config.yaml
n_kv_head: 4
head_dim: 32
extras: ["some layers without positions", "some layers without attention", "local attention windows", "shifted keys", "exclusive self-attention", "normalized values", "capped logits"]
init_std_up: 0.0228
beta1: 0.9
final_lr_fraction: 0.05
Each number is 500 + 50 x the weight over its row's rms, rounded and kept within 0 to 999. Layers, rows and columns count from 0. Numbers have three digits each. The size before them is the row's rms in percent of the matrix's.

# layer 15 MLP up, 768x128, rms 0.0751, rows 172-278, columns 64-127
099:475496539439464477475496647519502505612485491489508527460486512580543521539470458451503473553539518551507484404549530499568532523522519502496599489493483507497353497434462422435483519523424462
114:523394515618464509516588415544482532419550521430428439553646502577539477447504485515483491476453522568435566467507578454604487412532542568479564548502496475564465516535454534513503524526439602
089:504537581540483538520455476533474433493518499493426532528533543542511440474424469526570484601497507566453520515450508505521393512501546436446569421429489514537466429448514470544427642437506536
091:526535493508530531432495484467513519452413551553411507515491463493501443494448434563369469556500546571493444529446459528454515510551543495439472547449558399540441447474524496557526484549520524
106:457381485503451447422469429612547516548377462573537529475460490578501503574509490476500473584462424480499564539552535514519525483508577514519437575499531407444458430480497523509488481445449492
093:447549539413512355447510546490536444536467479558511456487537502563545441487453528517412390525494465524532479441521492390485409526601557517525557545501464491540494536570548479474528458477451543
099:570476418554461450450546552564517488479408445558531504495465472446466457568440535463498414472518501489446612467502611512450487557488498423499567524476531546518427457452536484458511495537507512
100:430472467446442504567543507573416443507441451379469574533603462528511501531482497574484546516526510480458561371546602507496420463569577493592458557551486478457465528496468490504479548505489492
085:468505413506505558488538524448502449595491548441465436568502540471512446597515550512432430562499557506499558509530514503511476510599644453516453500611559464543444468481427463574390524411574544
111:538441466512469434403516578528573374499439459335483514449586548488448477484474527459436475451428524480434513482497472453561483548502561452538459383523535523457468457468538500482518510509416511
104:552446572559465541503600483452517476484484459485413486472481529505378506511517518485527465462462460562560535532474512506444569567476521559537485510509586489455389612457528488455572467565488484
102:472422532541470563558449542540505471578582494339502442531533427584419570574459408444480465575581348496512494556422519426454490474472541485527544524425486496526466496501472568483436462400431579
114:613549456519560488504477589567457475514526442481441470546473491451399468505493475528507470550460506495461467449546609438501527518511505469468502440490465481504458476380501578504425485549471552
100:495479502522472439474528536515577459476448476472514515486536548522488442523447442528568552471569526502525461419496426485553589580517486471505567452482541385447496560425496486503530497472471478
113:509500473501543504403475488580533498510494493446448552594568448413513538539490462422358443505493527459523500539537471390591520392455529488553451529472478439559407498476509559487447480484474486
097:533523494501493458509494502531582367484460389452495461534515575471517488517486400573461463535446471471568616531451405469547443487538516427483540334460512428527518528457385509522504493405471616
106:408479452449418442473506503481457486510504413481498480496520504550456537550548469590487519538467384526471431542453582448490541520637510475506554470548466552470477509552503455498446485417503533
106:533385500547522501458557519527534418551468567450521601476589421459563442553531552521556528438469508462455508539480457492549483456534533500497485525478595389475455496396451450585467569409516459
100:507437638444544486431520583550564492541348533432598478507556537423433527488509507534541508591393492482476608572476549455492469437451559420556461552539485469459486521428466499504466522349485568
097:506477598469526442466503524505462412478472507461556551515544444418431498483428526502456538572525537558425559585492487502526452548591602450585373512476556465438464496520466404566436504550496472
098:479491432452433515515506543558479535505532405473549532502478547531461496486409555483524479527571454576483563436477517497597529474389525506556552493462576487453478483410575429546486593554435570
095:507522535448471455550539545504524469510483472454466535507436406526389475453533421489434406502493391519467485545446526524436474605545595480582525533424485502502488424517506466480444568510417437
080:520492475528440512535543589467540524438564493470438391575514468446469524553486531527420482585462495468483500468432497485473506571501527575520581544492514441524547480514589413581456452478420577
112:504456495514453467418476496575483459507502498520522441490479526516532476524477527438531404523496412508526496458505507523574456439513495516421448517580546337451504498499452520535501484398510500
098:488528537537513546420473529486496517496502419485504487526526496465525527538597363550491548576440529485476485450520478448488555432510590489407417455461474468471403409415478520510448474520483464
086:482479524494469446432514509535490482540472438453486507495545527583481491520455428458441502551527497534516513516516554518604461556557584447465525407510499486509474555534606426456480606530437616
083:533573519403496517486491490500542538515599439531537483496525424547415516506574488573510399502581497481562458557452535513585475481597490537434542537552472457526461467498429400451447585423503473
105:475440438429501501472468513563475484562524494451509477570565443448442556554446537439518529475507491520368514537473456501474512457548498503494510363479484405549499548507605476499441559572525559
082:560479538571496498563522468491540509473458483558487545493596373396562488449428578463550470507469444536552488509394544514444422429489491506496516538522523467443453538560534503557411541533473542
101:458569511425577485486562540537481478553392485545438411552496449430424548474367497455394492504576502504547609427501440453545503365451598528483438451503528447519467505553516537394483569528504488
117:508442424447560432458549561503469475534428454501468557603554486635530532522552507488409467451509411712460516509448482493443479536503521513458484484486529486621429565566542530548546475475459515
105:522446490417411421524533534601431397399513525497559467418495505487510409571512530595474489541448451504515595495568583434435470485456604498478509540522477473609510483475469491602475551543433524
090:531493543552455518489463413617466453511466426491470469593573454353563471612394551528446476486473465500431554408574468466470539503516492533510468475507516505460512487472468516488484589501423544
114:513512468436520477521545586456587372505458478378498516498551352489529536531533462452446439532476504471474492450521514517470502460481594539504553484385520541503480500560488571579472548475501567
085:611468413488400510468515438566437449501425500593486528491494548487401578445464524456533522572499431497524495495526491510506549472480651577572577500454531456491429495464443515495551480414532516
103:523447443394514434525504632494400479457571493569573556535512518553533589568480562500525434541503415566573513537484506497509508493527577460520484548574505495493446424461540458527517491530454449
101:548556536537492404605601547518534444544474407558516459478476438551522593558511528446470441505447453493437508531525538531536469560495495403517517545547543452479475514486451525504546533580477564
112:482512461573460500504500571542387480574488495560538477513495568483457449465514527431434387477471376601522561568505466471584448518566551436473500548493545426494460475426535563503552587458430526
099:421431407524440480404492570484513516592531535441493468465544574500510498537441493481428502655567475518536515433501526410586407476570450561537480463510451481434491513480531517551495491486496600
095:599406585550465477502588522562411463508488506408432504545582519479555490562506471560498483483484472540584491434490573417504556502462477550514509487479517524437470547465481476493585487531485593
112:529550454485472494466512585456502455423511497523495514551536419504455488532359543421494552475505491458436518471548521420547432449560538474507560453506561490521466537537453502482474566504524521
100:495462530558577456399453614618585498443483537493503444472484520521525451429562431451454479483554507521469453499444569484476505576539500522498453522498502404484470535482572460426437458454481508
099:523466429547486500477489430499612408476556498449480480536537483512486615636481543550351536529517490542509524521425577448517459467426477529566481487539471478504467605513453513563519479529423534
094:509545477525583511558483447524559566512476476576536456571538487553487540450483529519493468423509528644391578485449524543517501435551488428598494571505472438527428508411497478545437525552536498
096:545515456520412511519557499479591490424442477494483399503507502513440476480423575469502454547432482507425572490524475524458572492489553485493563460432559502598527526515509428483498461534408551
082:484510491411450427537440518500556494585438524434425480555556392479467535558509534527487509489534461570567479433475526522487489536507508489465555465529550462472505609378416560584479496467534455
100:479438533485528518472568557464442343495428517508530461550623442429522474487520528403425474503474509481453520552498538569497580444496503468495526480478499503496489526532636534474495531519467622
093:524589448449519529481573443527507531467546492494452453512549570550465429591482483578468409473469422480548574438496519489561545518600537592444673462462502480469504557540452476492475454554466536
105:451517455486396513566586589626487397449513502512498501551508556578460464625501419470430510568557520520475545509532533434480539476509509570558582533555549489491388468522561568429536518506479532
097:510492465439419503548493542516518505479539407643436457530464447528488536492538562512587410548520453569485493555460509480455538452507486560585531525453452488501454479509408480582483562499463549
122:456424464532503407484477587468512525514575464503472491434489585461488497538551444502504392508464425485526535508554533476485532520475513430441504434487556450602445562478538411513443523533485576
098:547489543422477492533572463539498529619447418439521492558467518562559527527467498502464424572484429482532505545526535551461512489532510529431535495513598462533489502419519479454526476575553492
089:585397565452446455533524546522515419469481518542402441477532476487488453565519424596518520537517385549515480554494553471516477519548537431574489536438454439466420405430553508452457480483447469
089:609425497533579503526537501595495405471530467510519535515518513506527414497467356502575509509616460494597454492470486532539520458512490566456455571396441498558449521437549507423536473560514499
105:447535588515433547447536509555499409466562509505489500436571506478415449517507428486463547528475532543469515487424489391488507554536559447562479503578478502517408463478560572547500536527569463
099:477471469464470525440564571541505482541511448393523405540501529550442507474583461481456491508429566505540504505494383543456511504578598561580486428480536481448467551486495475544511476487540539
107:539574582535468431473500510526552467465485496484533465534462423527560515465431487508538548527432471577520552503552432446670560576516460510503375467503608495444489490490596485579345484577479506
090:419504560433522533488474468540482505466488498555527524462540550559406492598581598584438535509511536508409437435472450422613568506467500430581471503521485469465452559580567527465493575510466577
110:537458446540522475478561521469408404469501425407465494597564441587459483503430521512501483500460505491428486494510467391521424582532527557605491435485510550524429477525432501503501480424534536
099:410508501373533524467487514524598421425474429603512567543581592521452531575504535479512495566421537594555461483520434476489464508526579523553478472475547506503477505511536524451444509501477514
109:476403446481428486543611615562539541515542493516459543513468411513484449555457497429454505504440489465370477449459481457534546471483510540491453532411454502577472584523439489492518505499515570
100:483439550487408511526538513532499470597517382475428476582517494558496531504532504592558445459419510536460558532540404486540514487567537549509491420491438543510490536525530522483533506429440535
100:523414525442414439398425583560493511473470485484549591575511530486464559530495494463583550523502375515540457523506425504499477504479530508488486530497509455500494492450517541562398567513516579
094:585520486450504499565530481551540563487582473528457546486474546497499546523497525518575571469440427573561486536572394576561473507507548470568517537423510371474437502535489537591507509523469521
112:455554544553574505498483542469471459448522486486501526626519528558560512579496475583517514428476485520489473474535600470497392523516513529460472519486458464506482480571471493485399518561470475
102:484401507388494483455625542676444420557499503492530465472450524497494482533451488489447542523477521488525522511527499440590531443412487461504425541543497441510403655463423450439526548441432569
106:411513548613528477375467522471509537508501423508568400545441523539539513479548439602474509491564505548460469577462587474500436544517496512518423441508549508449446522553537476468511551476480507
108:516455490481477495374494539522460487443462471443479456572474449570521551585498561401533481473611477512460557483541489493529430548464486418480456547543499433532478498427530534555556561513473500
100:570401484415547442513455598592455523550520423472518514538515372528396484521519554444568452536489487463490514485577533497509412436585521423538464441449526547563458545533593505551405591456520527
096:524534466407523392463493546591556410478564441487484547551543421538461441477532386487488483454503496500575577538446437485523535489622501495516556451426461509524481585474547474467434586495489495
096:439543565543471476558477546505475506497428470565547416530452556498400459567438574482529455539518531577474515377530469526527546446484514454470476406473532476448457529512468512497490517510424524
099:426553445494457492496512491547488489448484564502533503446456454574428523543490592605516441531470497520467457521413437475581579463545508584541572484500504466541439467472479507596440526472553514
093:460497459560554436525495560590534533549499497520524522536474496461449518533489389468484405557602489483447551515557454500571552484481525409461508532462368489496458462435501483517498504538410578
113:502433574469485460495560506538523573473481441440546438461510508461517477460451450488524506420457542471523498523564551552581427455431525461571598451452575470489469588458441544530549525531528502
108:463557460550414478497617496526492453527547420472477440522516488538443442563421451589485528584622426516512445550475416520514499566494588606553496492486578432583508520516508414538433510481494502
096:525483479589503532566509516621491349492392499471580495497525574489550548528504470531493533555542505486522507446487534484497560518455505542446469505477518517558494458464404459605401473442430487
100:502427532499466505511528565498512487623560445482495545544505501464544597557473341553524462603544461501461526545440432548496443489456494479522630449479516499520458506515496458490539571534432504
111:541546497532489441508513532499452587444529547457522503561518442506417500523490556523570584538494485558503555464549483524493537572558542503518495528434419534439441552432635476483413464558506571
104:504451552560509438507554507526570394443458491441423506495583513443442421487492440418487541534476556490435633480528606450609422530569564423572456508558458440456457593500522474502536513492466463
087:512551438467402401437629371545553565538476526592516499473520460497481522490375439420548541582503409487466459457485570478535494512494521501515509565563494511461508478518489496512465514527497475
105:471476576442550535449471521514502433612465464449474572567591472540510487539441468573433534479483533568413561504493558475488458489479506573466502570515437349513468474461427513612525535435435520
121:513473475512479493384475542545527469502473481505513484503579448535490459578541526488474424453549523536525508494461425497539524451604492460479491475488571429495429573540615546502436575395443485
101:475499456523546526399518490589617506582463450505485551507498482531418534672425464449469473523565453503431601343508594480622525430446525546537469495559582439557494466418490471487514541510497535
113:448471561488530484528517467585519437484520504419542540495548594474488544586461515529458531459484452490511542426546477479576460484431559537554558485452414443499468518559470558562449515434512549
100:465479521488450413452517462540544497490568504500485505578496493593492521534508561464496475531476442497419510530382607493550521495474473527505583589358518539490439540514411406501508501465540498
103:535563465508561405513475501551522532425528562483592517531490494453444474426442534556355421509628498526488557487513526516511510434526458518576517462513559482486469585509586408522502531460457482
105:444531598523557508500524449508501485460433516427427441502503517569530542499421494507458546453499450496468583560479446470521531491552478514572529509394456455524452566575448452452510444551393548
090:513480580560469490557466461488525509490520505471588466529492481525430451549477534526484474500445514496538498500576459496452445584525467419457446529446499473589492550404488395522499543480548434
098:438555612531463393502551443513496475459519489530617504443422563529449507549424517540458435592481471581594517429472537567459526530447531491545538488487537446468493529490402442504446544485433550
100:467407478434402535455484515514487463514462473478548570540454485440532508559485572501492431483550486521474532493461568442563503458483485557526494535502408434492485574554441544560550535479515550
104:528424445534462399537492569495436526482551460507435453594480514454531445465441502541534561536552358482471523511436574489503446499484580532604503501480576367527504443432538471388399425530512534
104:505504452528432500473488604479464483545499474452570415474538399530499438578512489551432537577424484533495467371441440473472486502608520491534455465480557453624475518560571474406467662529377526
082:506501501554493516525547454490465476532381560436528472480581483450459438380517460530535493490535521462456553563589478417456410546540482471536522560560469501464456508517512495467552564445351548
088:553550389582487535490482460436543463535491495449468382468421494531490589451524485583447509596463441529433492470429532431510403446524505530494513546537522524571451532538429424494447480488434546
091:490446473415420569507483556537408536489444470523508558524484531463550568574524512497481581555522474485529446468472484497577579495544527608547630466565544507539449459480440433476408503518516577
101:487440619415406459523494519587547471469511408509473538596522579477515563509563518551528461449509503454560516454545444503538503517567489479546484471515477399514470457496478477510514573498461456
101:506474482570486511569536442523470506515427505507535405462529449415498577425511563540597479509521420502407471515530520488483404447502550421521546478452485495491423463381429402522508478451441531
101:503563516419497457362570444464473460539418525479534498544504485513442527510498514434522472502435524510533559568452579519496489485489569469545627526441573442564456585489452519511468506539491552
108:544462488539455446508515479551445475512535483481570514544447543549463510491458527520455516548541498515536468389418475471486523475499529494458470451445569461545485422442466449503420528508438604
102:634458509526413544483575548459440538499571481508600411514478468545520475532441487431592545480539501520533500480492526524494511460460503509538540448431575402469472564421475496507464516501395584
096:518563517475401422463502453453514464452529390449493470535461532483496492527447486545552467503486382475501486527458443466482473529571497498540502512392489446510424488452370464473480525415485449
101:445491406507466520472493574459541494601425471536563518517576511575575535484492478439433468464489523505541544467480462481451437515597535553554453490456473502599470439401483418573432480504530586
096:445467605503540503512511468544542409525514528555477476566548478519469472481501341417521494532532531560412468480419574354540436426520644490407532507553419412495466462439488546471488514460470590
095:542521537536414557573497509463596539469514421597511449545499478476552532503464417474475372539493414481503567541586489482508374460461511527462525545486529417503514439482483409471493511474531525
107:535429563448431433528485548524533502492548498548547520465558420516436495559450423528549536485586545456507515480569535459629406400557652544516509578476432500531471482453553488501514546542477489
105:589565517537527547558608466504528491486494554502568491504489498535431582485468496524477529560561513507480502542520592463562478471538576459508475501523486506469420446516458572531428650416451566
103:525474442547533440465513510561471448535546534503579414558511504490402465576452476641514444523495528547528489502463394433506478494448539429431508414482506514592454447517490508585468485540513502
# layer 15 MLP down (transposed), 768x128, rms 0.0723, rows 172-278, columns 64-127
099:523569501514504498490544479449537535486529474448392488519499502535536565474551472500514527525481535556476486476408478452577520531603564412507437455490519499403399455441502461603490556529532476
113:469525494503527440518527509388456531464517440491527560474485518518479425423479499538548461473548552430437535486452459419538496449452529387517536547546555379592466451438562537429469523548564519
089:429488510508513560509484530553522534496524513477454586472572522426541557506578538366539541533476594549506591499546489468449420546461470499547432519576517534508557546591520560443482446545551542
088:464476484577438409468546452396540485526416502510498561457450498494589447528515426400487577532534431432507509582488490599532504560516483480582457489477495487501557454466609479469606530500435556
105:620493484481446542489434516558484551519470415521520503490434547440431584458578485437485560532587501534614515574468560524553460497492513473631459470531507518407514413421473551464488540496457446
094:444570499505454508547501456617468460565535511543519552472529408550543532511563413492570615459524485484571485532595428492504557594514484443508547558520434478575567385655547540461555555537424484
108:505444472482543502376508465493433571502465469495559550487469517544537517502557494420504582590494534474471456588467507564449584601470503492544538428560537516522409471487591453574490417536490529
101:429522391539509440549501541464511552542436569485466489441402436498416532491467555373444501468507477434432483434527511545481452423460449520578456433566527496469487472569505495489530478471503442
086:580457556567548413524430480534560516460547469571472514499538492508494659488526479474546559505525443543501454513453507578515492491372528533529474426419491522485686545505529463466584426485407512
108:478437538654544543450582523425470494471551492511532550450535463482592500508507540566454398469523572491442445473487405532480496525518420520587442464489573480531499516449535551522482425507391520
108:502529399406445505472495434528509413504573542611433425510477557467488505431513481403453541426413548442549478427560521436408476495541549457504432541487558557474402536498416457444481537554455487
103:478566486592434491521566444638501476525489526455543528404459476572505507456561489498504556547489462435472541419416514558533522505533487449481526537409520560544440349588477597536538498373423484
112:482531505517521510460455495539455541547583503465494569395465456570461477444570479534441468474480610507573510507560467498385546572513540481489537515434614501549484548434539476540528517477496430
095:467513374516528471535465394505490520405515481571495543393518539588529518547531461419416653443484576508531487479567446508470542489425456505574456536495469500514473520549592563445681440552469422
120:494576503557528467507523564489557604461445393517618470559511512514564567414575505486500440513492504455514589534525535544591516460599556505536513442508549556573422516577547499402582520441587580
096:507495480470514487579544461453511515515484538483522459509514442491520515489541457521457554527468479468511433662487453453550513616560501537463513626504523552516699530497478549463611488499512456
102:528483511558474522560509537597501437532561569563460563459552492532486493472512559589536527545513518490498558381416540425477460474466507496416458511511585494506449562505552445607542499473475533
103:438493549552512494444533573385542551601543472487505434552459494535617554425536546556521527539543449430596512568474443515664528479428483486501473512434418507489495431426469508445451509379518512
090:522544387573482521483523373542523495485579496542446566473471460591512501519518424476499477432603404509576429495498504534462472582565523521482465468438499461569574495570541487531542454607517383
096:562521548439485532519553374547554470485509421526421450521443550454499535511496446464583600449608522525498393383422496522484554540530471500500566438507424450499494472456565469491452491525561421
098:493517437548452498528620561462487425378548511572507523544451547461507545514522509475518378443524450491512440509502544551547512542446495465548483453490552390595612483481457473538475488514434496
097:583578512570616516501422544499572528455520480497549571442486600541515508475517459405535489535500520459522441576474540589520439530476425495495460473571484437468508432501448585507481417455465430
086:480463506545575493531470428506513505459497472520534547535539505532505533455469482417466544456531481523491517570447522466449538488498525490567517563487530508540827468530507415415503502497449480
114:514419468571496510429510447544489589468422388562467555551449544508533530569535540456482465533493603421492511582424454589539506571535493480477483459508468596456399472533476524527592588550486414
099:505519496493423465482655565453431555475507446614516504688505421537415572489504465500477474529528470472503500538526502466483556498490547571524622462468506555424480539635464491527491500521459572
087:543494365560484554514478482450549503459458515555561595496464495458627428568453475408538478476551556472510466502475447555532543580489558502518536563549449491553598430507576551456600405501444555
086:521521489462484536540479478615510448514448475519603486546561472605507483463548526379523584404550477418420432504533448497519522532506484494539500503420442550505516506493513516449484461539532499
101:443520585523494511573529498494533473510513501557538593445572511483542446454457474403519488474402569561513453545380435430468476453536494519438569482569544427481578504552379559423576470453493541
084:481534570368435539536561504457524513498547487523488516443452442603430448519489561529498554422520510520547580425590462477483522495404496570586601473447504520464494512536479637478514542516495583
103:473452488422502499578583490469448475510456540426560438510487454427520542542465542487479541420478530427544480522423489511520421599467500519567517441415586445461543476481472536454451421560459573
108:478428630558537449533394519480477493564529543446354516528451524509507478443563488388455557558501503526459486530470536562514510472546539511506441494448478414517335498499544516456526475477499503
098:500511578468497453571518566487457496348567476552462591448448515459449465496493575506514563504439506500500607526570449417414543436570524351489505541440483444475628489475484561438492491528522589
088:498484490500510536578354508482500512514492465439518517547540446606492522528488431508523553579467533528554550548507525471445462524528458474509452559511427470484564486517488469467568507419457425
112:540467467492505500547567534481544523442481494501522538479486431423618533462445468553487471456446493538388507559431521560526411505606502495528527426442549555497526493572497509490501414486507559
087:456587517482522456519435504444429512568518478410450557520466447466492662558554463420516540531452571449460549486572473529571581522620523450487513540488465477427566472583535462481541466524430461
107:481522540502429550402618484494454478385495526548497510592538469567588493488528413517535539523527402483503484583452506539555532401457568460443494546536574562455406558464473516581420447582426517
101:475522485480515419509582551612516510555425483482399543571444521516483542540488620439490539559419484430447508448413500579536545511448404499461579497466505490473559523473522493548435446511494441
105:371596539479408455462509502446454514448494643380565469500499559485527578455497538496534505592448487598509539485413534510470512566432558474445487503490590480568424475437506489528532505525480489
095:510571446542523555483488536470537587469472542547488564541456492465470471419443519398478484559538479516526532554417502473467433463446415472527506399525569386364548429606488533517472558449486530
096:471517492540537560464491503471536539486517467513463439432536533442448444489577480570564521573508526617548469501510533422468596505490527495467568473474585475449524562437538439567426490522529461
109:552481552535537505539498520401424451478529508446515468558527532426414596461495581554537467484416457422536534465548460492527520437511425410459483467547565535499479584570539580534492532520552498
101:396519467410441442575526413512570421451456522530506526486520466538570531388514509563519478468517398473451404505528478478598534460519468447455467512462543426482449530466515444503561533538531480
091:507470468454523561617462478556394470465478607563461543499505525510445466477563503416546457459550510471498423466532432529467518577614492508478533477552517509445540402490601459512449523520447511
090:657490476465532450475510615575521551533556457505547446587510449461500446442442518606522504574544497525461610415552446549556504459534475517481408416521561538492445559458486478452515544397533438
095:443468450578503468531469392510535568413540500616431549509502525545473489484524475457460513457484555499502526493485478495426534508397512559473535527448532515531696455567511558532506417447412481
082:540568467579523527503580608457542529541477533441522505516504507451504494421462506600479494503591566451538522533579467466563517446464508454625548519451534582513540507484554486488619500431484472
102:515512460498363578491530604498593490477500548550453533447560484583482505432435478539489438499496516446492484577509487531452585473528429484596489483560467576523585457486510432488504542433545575
095:561520489483498363395550510561529578461461375434536479500473497509468498457489518467548437465515494471510554466530507488609514413479510458536518554548550538506660602443608525524452454504499590
112:545533400531502477557553534448475424515426482531515540449418433537471494526455509453475525522552542480554489520542430599518569519400448517543466495466459526411475499479506487484482542537461602
098:515485471537514540495424447599456449478478558490464556448503504447450484547465487470547515471464525582465588528523557455586519613591523445481457664512471515533492457477453510560453378476536426
128:487535479468619530429531569533522484451415586510483516490480516610483538538548353480484558457437406548446527478495504482604451447550446536477556495485505493446387499496464509558536520439484426
098:495404462491488513420533406397487393569489518501519476509495433414569439420558501470506385540446556499530547449513449539487445469517444488521536444485574538473540509421486478557595534506437469
090:531556513498537551544483320497537517456554511444522586530615443478523555466466448479515478426485493525505505531472518471508384453557426543470406517525500553575565499564542532511495561568572528
089:444597476423551540569415446514438433518533547597592607504557525493517594468533465531542425445489445466470460502483468516525476537522452495527481465510585445568560495498464446444470521557433441
109:468514521465486459510475465511495583515425483417440551461464428509560454487458513542496504590573457514487444461477542376395521434508503537427490499514447474443391485550510465512448583503540484
098:445517478520601571446531587443538498507510539503449507515456520519550546526481499549449492496550482500488423586591408558465500563516534558433554530471469546508506541418550519492494501426435480
105:532603400565498511583392601486552510534518445584546529521509578544523431623519491550561459487492530550530470516502511531434490441467473562581533484518421505545518490575489534463577495430502420
093:584484467585561521569508481526539539475532519521390456542486592394447583478541446509484464416538506548488488519499508448541504547477468517419457512520459440580515445502454457415520511542456541
112:534477535566590604511398488501453476520587489536530509462538527571561458472493556485518512520475588496433434527506570436442421555549522531518434507509550578454487557546486512515501429548542500
110:469443500538489485523538488532508513632553499505465603578548513519569545487595497546459542448512500446537510492442507551514593441436573401557489466555551421504563523518450563569498514552471585
109:565512492549491541493568510462578470547552613508420603444440489522547522504492528498494442530348565606558533558528565530482565463570455461430463484505476597549498503508544493488521517432586539
100:509455473531484478561571439531476565503511477525438519448498445528545498435541495505583564392484532561515536579518474576430427493454465497465536481445446491511443470629475557471524510521509481
102:519520520512486549610491553540543419514517530476557468577451505564519458504426485495523539460480421395530365535502410521505519562552585517536527445467439511471540501515469497552497505432478498
100:406400488480499456447497527523527472517487471557505468442532475461407522492476466558461615537490446520507483472458498416546475490468487547546448529390586477452447591476565509501512497486554491
110:551472579589541449597529490518478483521553499535525519500547429507481483405509621521515494538531548425431533422556572551523476482425516530474441457454495549462381589587465489524483403470502445
107:461529586502505525513572564497445532529524558467382516530465446479548445545529512522476556463525489438479459484496554443484555462531473464432492478459457509497399399548481449492532505420536527
104:497411484601542633472470547437543614504532594523482484401493528460509569503510384466575563570479509404470466494636538476457496541609468427480460494552485518405509493494482528473529435495486499
110:404468440458425454559469404548494402506602451531463444555432496489450505608612554443525493467519518510483512448372443497483467492517532531454504492442439494532652493531565543511474538427466591
099:529439450465495523558527421473415480430432511483574519538505433444619458479506432588500495514532573520500480447616472535399473474478473538559480525452498461506581521490528594455501546521553500
095:552439506459462527427540434515542434518525613514512449525401555510450544521546440501391512531501498464508585505481503434532511430390434525443444482520499478392406549513587564474535453458467486
094:520556490484541508490420471479500474581522463445479447414511603513495531468526464546620451498598477451432406559519473549524492467489432535530453538580443549570423516444437509425503454513554521
097:466563619445528549451503540517529499501525567497512516574553497450490373444592554458517578462455569413462522446510519456544450431445509477466471472517470508535440562566511477441485479359466465
093:537441535569578499515512491398524553583541557427444459555405525505546547528548497568471531541464572561531529505457482420524528472520514546567442429526412532493442462458507463500553472543542472
111:554546443535526419416548439463477492463366528470458461414554455542410510514506464488454489475565598534431454484495631471451442437485452416522414624474450533531452572495475538498536476539502484
103:395530526482480618508513459552529386541452504496469475517519513446520397462415555424498585523483511550534512418504419503534539475486494514495555553562502426605583485482471450433497512523488508
094:437441424417501508452486524486573555503501511474495534529483554454507484514571456563561517460425435593424541501517502576460493574477441445520452501511566531470435504455634498433545551550572545
099:473537414620493493482332513518477468511528546557467584413510500464500523501567525556558468487446512494530447470489567490556546485531502482456610432529411536480489517560408426483539585491578459
114:513409447510525575598408454438506482477546558483540533491567504488418469437541606475498535539551555553562532493494547436433443433550566468416471479559531467448425444420529522517524505501491539
105:537523507445488459480483537576495510519430527567433527515457522446548436461561437452479543426562388466480502406548538424548500529433551506496594535560548548583459529609608529535480570538528475
095:540425438517491458511527498515502400524488487503518557575449510577439452520394532509428405485539470472535487529409581594582564451485432507508504470437546425526621465486471532546435538462375533
106:427421455520459609446575581506501510495538491491466495519530498477485450482560458553531441506463508430459527573526503504446422533435570559480512450439519556475398560543519575491478542546564511
118:429414424518523505489589440508404503551592475521523459483557462584561463535553523511557478470511604456482451477472433556512495473499505475588535472485472564600477528470468434483396437456504553
096:493421360567444422452511461503424464510442479509516502426458471505530481447501447429392445438587455466552518473506499553478541444500341552533479498537567467470535498499477504496569501503513439
113:468453504490502468541477465549508497497563574450579541447515632664444524486462565469498523439434530497460428475450586599546547468437502493490586458461469610468554479488617528453531423497441491
099:467579482504534466537512472497578482493486507547438569550489443429568544492548440531514516462588445493574518498454435402379477543566450483523550457510521479503534483433502453474594460564536485
099:415549553477433530511456516522503548471548442471481494518474479478433451504421445537418495428563536497489572500455510515528462371498460537506530489488519543513513464528430522404440566448522480
100:407513529587561503512584470489541565607518450524503549417468526535504443466549465506508502458430456390420534501485535492482494508555575507533460543506556504450524500585553530541493521573500514
087:494535608363486507557514497489549519524554412516383485440546484504522495390484491527591429457538454540462559477494476412634548465548487455540518464553474464442595496522478438485512532468438484
100:487461529531487514569417513483494494466579485515541568485475480361557554477607534513528531452487453536557456478523414363485482501488434497597540521510499514501527531506532461472593523513490399
101:584430597486475535579539476484454540464558401512499438510445566482519505525565518477493478484480471550518545516554520528524440451518517492508547493558473479541508486506444444654650512452542505
102:472393472518554553447476533514514480529522451473453449519496576521524491547513489555469486467544463490552498493448476541475478454555583445526492503516542541516605500470504560480532472498483434
105:436484537446495492506411406420532438443538609453509445475455462477470424505587494456497508452500515576567503573483410531623420471475467533455412470528449465504492508464525482472495524528535461
084:539442542438447441495475495540497531510516465460447456455450472500487551453505520466452526547443463554495563501454505605526525514546425491466527447512615384455563529470491452524417491568610420
089:442468518479470570460452500509531566542430478512532547550600464433523454546484558461530475453575552515524591456562519587555428463459583480505512432502425528451567521506503506523400479440576511
092:489469376491447522532474501547459517410474550448538628591383486519532530533538463440443423433531455519553536546470556485547429492514480479558505527408511515456524498494499492425447566489507480
098:514542572443410462540515576534508518458545436539484507597563437425504516502562496520584393503508593489529430486425479528551536516442476510414464497469551433433528409531481512517565517515483433
102:526531402552539488520447472406528492484495481412447519452501556487466548612541482542534516588440497534559525439446537528418489445474436498472459538538575449451525540486440516469446403567525470
099:458534544606524519427442524585489576477520510479343557441641471511382547431503477527457495499462426482463473478559474485507513541541483515609417521454527516493595559421478538412528489447511475
109:513481514511577505504506497461475521559546586547496490471454551435506470434515463545533394470438596492494501493449473510466455428450524466440470506549516575478394514495499428474554473485545498
101:618481426396458570562497487496436457483546596439508544537485609510492469461534432482554525571487540511489506454585531502535505533421399511461565470521529481507555424476510488496522463415496528
096:408516500434509480454541492442446571472488470542492524417465460518532500554606468413451595532588486488446526429540486471541514452498500530621457397461576458533389459516562479497556507469554402
108:452537625481432499587484574539441552452526522584538474379513539534528548413517519482504433547472443510590491529483455561573533544457446524530478542594566433528547462566502519502474631548468535
102:444480464456471508534486510448468453555449471525411488590415515546543413451399461499553459517413504460582483560524530532563522461458432541505532512536504509546455560461494544578497526465597520
093:493521433443551516480495590526510447481544484459469483496482545478520594532528517543441518529595450443538525491495508469518434542578495488571501495507529573462607526403431556538455569504464420
103:500411519484412457509531426547478486489575502557460492476529459529458560496533489451520629540462540505553507567586496473544511488536483497506468400429563566405416464513500611473477503505533493
106:446513479465550565488450504486461483515551529381477545486518550425452576438452558531578540524452548500546526442591539387483484499521401554556539510525524535516463340479574453433513508522469519
106:516501521470505549535593539544564494450404458519417392512505472530489475574471570345509453557474466485585407480546500508466455489457435539472477522476465508402543524507488559503501519574510505